config.yaml
init: "normal"
init_std_o: 0.00458
beta1: 0.9
grad_clip: 1.0
decay_shape: "linear"
final_lr_fraction: 0.05
Each number is 128 + 24 x the weight over the matrix's rms, rounded and kept within 0 to 255. Layers, rows and columns count from 0.

# layer 4 MLP down (transposed), 3072x768, rms 0.0181, rows 2307-2310, columns 576-767
[[ 88 134 105 101 118  89 131 134 125 132 138 153 108 144 124 150  88 150  98 107 137 128 161 104 140 136  92 129 137 130 115 123 113 100 172 154 123 127  61 128 145 143 152 166  67 111  98 197 165 196 129  99 135 143 152  96  87 147 125 127 134 157 139 104 106 107 171 159 138  78 114  75 151 135 137 167 102 123 138 139 108 122 161 117 118 106 137 112 133 141 160 120 146  83 129 133 143 147  97 139  84 143 137 121  97 160 148 137 128 103 118 139 147 121 138 133 151 149 171 127 117 177 147 150 129 121 149 105 110 109 181 120 124 104 107  90 143 149 101 126 126 155 154 154 110  84 117 128 119 103 111 146 146 123 101 177 134 118 187 102 123 146 161 133 125 133  89 135 104 163  87 113 162 118 101  89 102 146 135  99 146 123 144 128 141 146 145 135 158 149 103 156]
 [ 81 109 109 130 162 142 102 133 136 134 108 113 114 137 108 134 128 166 160 107 134 113 114 107 101 166 115 115 140 157 112 138 110 106 131  86 146 122 132 132 105 112 116 131 180 136  96  85 164 162 137 141 121 155 191 145  80 135 137  91 163 105 133 180 123 144 131 138 142 112 103 138 138 133 159 116 197 165 123 116 148 112 134  88 123 144 112 126 139 152  60 100 184 134 112 126 145 135 133 116 117 122 117 102 140 124  82 131  60 162 106 110 150 150 131 210 146 175 103  89 101 117 173 106 170 100 129 183  81 148 125 141 111 136 126 114 116 155 112  98 146 129 109 137 150 121 148 136  95 124 146  83 119 166 101  78 125 145 125  83 177 172 124 116  81 121 162 154  90 131 132 185 141 155 116 114 116 163 102  83 127 158 123 105 154 164 105 109 129 136 116 115]
 [101  89 145 146 131 132 134 114 119 113 135 111 157  95 121 113  99 129 125 118 126 115 149 142 110 119 117 116 139 121 135 160 117 103 119 140 128 109 139 127 143 126 147 134 112 116 144 115 111 122 109  84 133 138 132 156 126 127 114  98 145 119  97 126 145 121 147 110 129 120 144 100 129  82 140 126 134 133 133 133 121 126 180 139 131 108 120 148 101  82 122 115 116 120  93 109 153 145 145 106 103  99 131 113 102 125 104 139 139 146 109 137 142 118 123 110 119 155 146 131 123 130 123 172 120 148 113 101 105 125 123 138 147 134 172 126 117 138 128 128 120 125 128 114  88 146 109  97  78 111 128 122 111  91 120 152  93 131 127 171 143 167 127 144  87 100 105 133 140 118 131  81 124 128 158 127 153 109 119  78 169 105 127 144 111 142 133  97 133 114 111 141]
 [138  91 133 111  85 161 106 149 134 180 132  82 147 196 131 104 148 180 138 138 138 116 145 159 127 109 152 117 100 113 122 113 102 116 157 111 133 135 127 169 128 133 103 135 123 111 116 114 132 160 158  85 107 151 137 123 105 146 139 133  90  92 121  96 146 140 154 109 133 151 163 107 153 180 148 129 125 118 144 116 132 126 152  97 111 125 130 164 177 147  86 146 135 114 170 145 151  99 102 106 126 145 117 167 131 113 153 126 162 176  97 151 154 167 170 146 123 150  93 118 124 106 117 145 138 126 113 157 104 114 184 128  99 111 123 105  99 122 140 148 122 153 109 169 173 108 118 124 134 164 165 113 147 115  74 149 102 130 146 133 121 134 134 140 155 141  92 113 145 151  96 144 150 156 105 112 164 140 156 130  93 121  86 108 125 125 151 106 122 166 162 125]]
# layer 4 MLP up, 3072x768, rms 0.0223, rows 2308-2311, columns 576-767
[[112 117 150 142 130 157 136 137 140 124 112 154  86 151 102 102 155 191 111 161 126 169 130 170 192 126 128  85 134 158 134 129 145  97 198 106 123 133 147 117 110 157 148 119 126 160 150 142 108 138  87 174 163 152 127 164 130 121  94 143 126 141  99 193 111 121 107 127 107 149 109  96 120  94 126 152 137 101 161 112 155 116 109 140  93 173  97 179 121  96 162 185 168 141 123 107 141 151 132 138 130 106 156 170 135 122 133 134 166 119 161  99 151 116  87 100  78 125 119 106 126 114 149 157 137 121 122  61 105 137 120 121  79 150 118 124 123 112 136 128 114 101 118 114 137 150 119 190 104  99 125  85 136 160 122 138 157 125 133 153 142 161 134 134 122 146 159 115 111  80 132 111 116 141 137 139 130 145  80 147 178 149 136  80 109 162 139 102 108 106  30 145]
 [125 170 142 152 113 134 103 170 146  72 131 118  97 140 141 117 114 164 122 147 114 125 144 107 173 147 102 154 103 128 107 148 182 159  99 136 143 142  76  95 120 109 136 112 135  79 148 105 162 114 120 154 131 130 122 131 109 126 130 149 115 177 189 167 116 120 149 129 133 153 133 109 144 110 139 117 135 136 113 114 158 132 151  97 129 138 142 102 142 146 141 133 156 107 113 120 117 188 124 139 151 136  90 112 106 127 148 112 122 103 112 117 150 130 154 134 127 121 146 125 121 152 127 141 109 144 170 136 133 127 117 150 101 132 111 162 119 112 121 150 134 126 143 123 143 111 141 106 167 102  97  90 135 146 129 111 152 115 153 133 127 129 159 147 157  98 122  95 178 136 115  96 117 142 158 168 140 149  89  83 142 127 143 142 124 151 172 152  90 185 139 155]
 [134 135 136 123 128  57 131 131 120 135 133 128 124 137 152 147 125 129 138 134 123 115 120 134 111 108 112 145 172 123 140 139 148 137 116 126 146 128 100 110 134 124 133 115 120 164  94 124 108 122 125 140 122 135 156 151 147 138 121  81 132 178 118 116  98 137 138 123 134 123 125  95  91 135 117 174 130  99  95 123 152 129 100 122 132 149 103 132 146 151  96 128 102 186 142 127 128 125 137 134 125 122 160 125 125 116 135 162 101 103 182 124 135 115 151 151 112 114 121  38 104  96 165 108 108 150 127 147 119 125 146 140 114 132  98 122 140  95  95  84 120  93 135 126  98 135 120 136 107  65 130 118  96 169 135  90 150 142 105 147  97 123 146 133  90 118 153 194 117 157 133 114 156  98 117 173  78 124 115 138  88 121 152 106 122 134 148 131 154 131 128 162]
 [112 118 111 130 131 127 158 171  74 153 163 110 150 164 130 162 123 125 128 166  96 125 130 141 121 125 130 108 128 123 136 113 160 163  84 172 129 160  85 146 163  96 101 128 122 120 103 162 110 118 112  88 128 136 108 146 103 155 121 132  95 115 156 130 113 119 112 139 126 133 104 133 127 119 147 144 113 121 138  67 179 138 158 145  89  99 101  87 125 102 129  84 117 111 110 123 126 114 112 107 137  84 115 135 108 107 152 123 107 175 111 179 118 144 112 115 132 132 138 152 108 150 100 130 136 178 125 143 153 136 135  91 158 139 156 154  98 127 130 170 123 120 124 106 179 123 129 138 166 149 155 113 109 124 108 102 163  94 135 105 114 113 110 119 154 143 143 136 115  96 117 146  93 153 119 132 141 110 148 109  96 139 153 177 117 147 141 147 135 138 132  93]]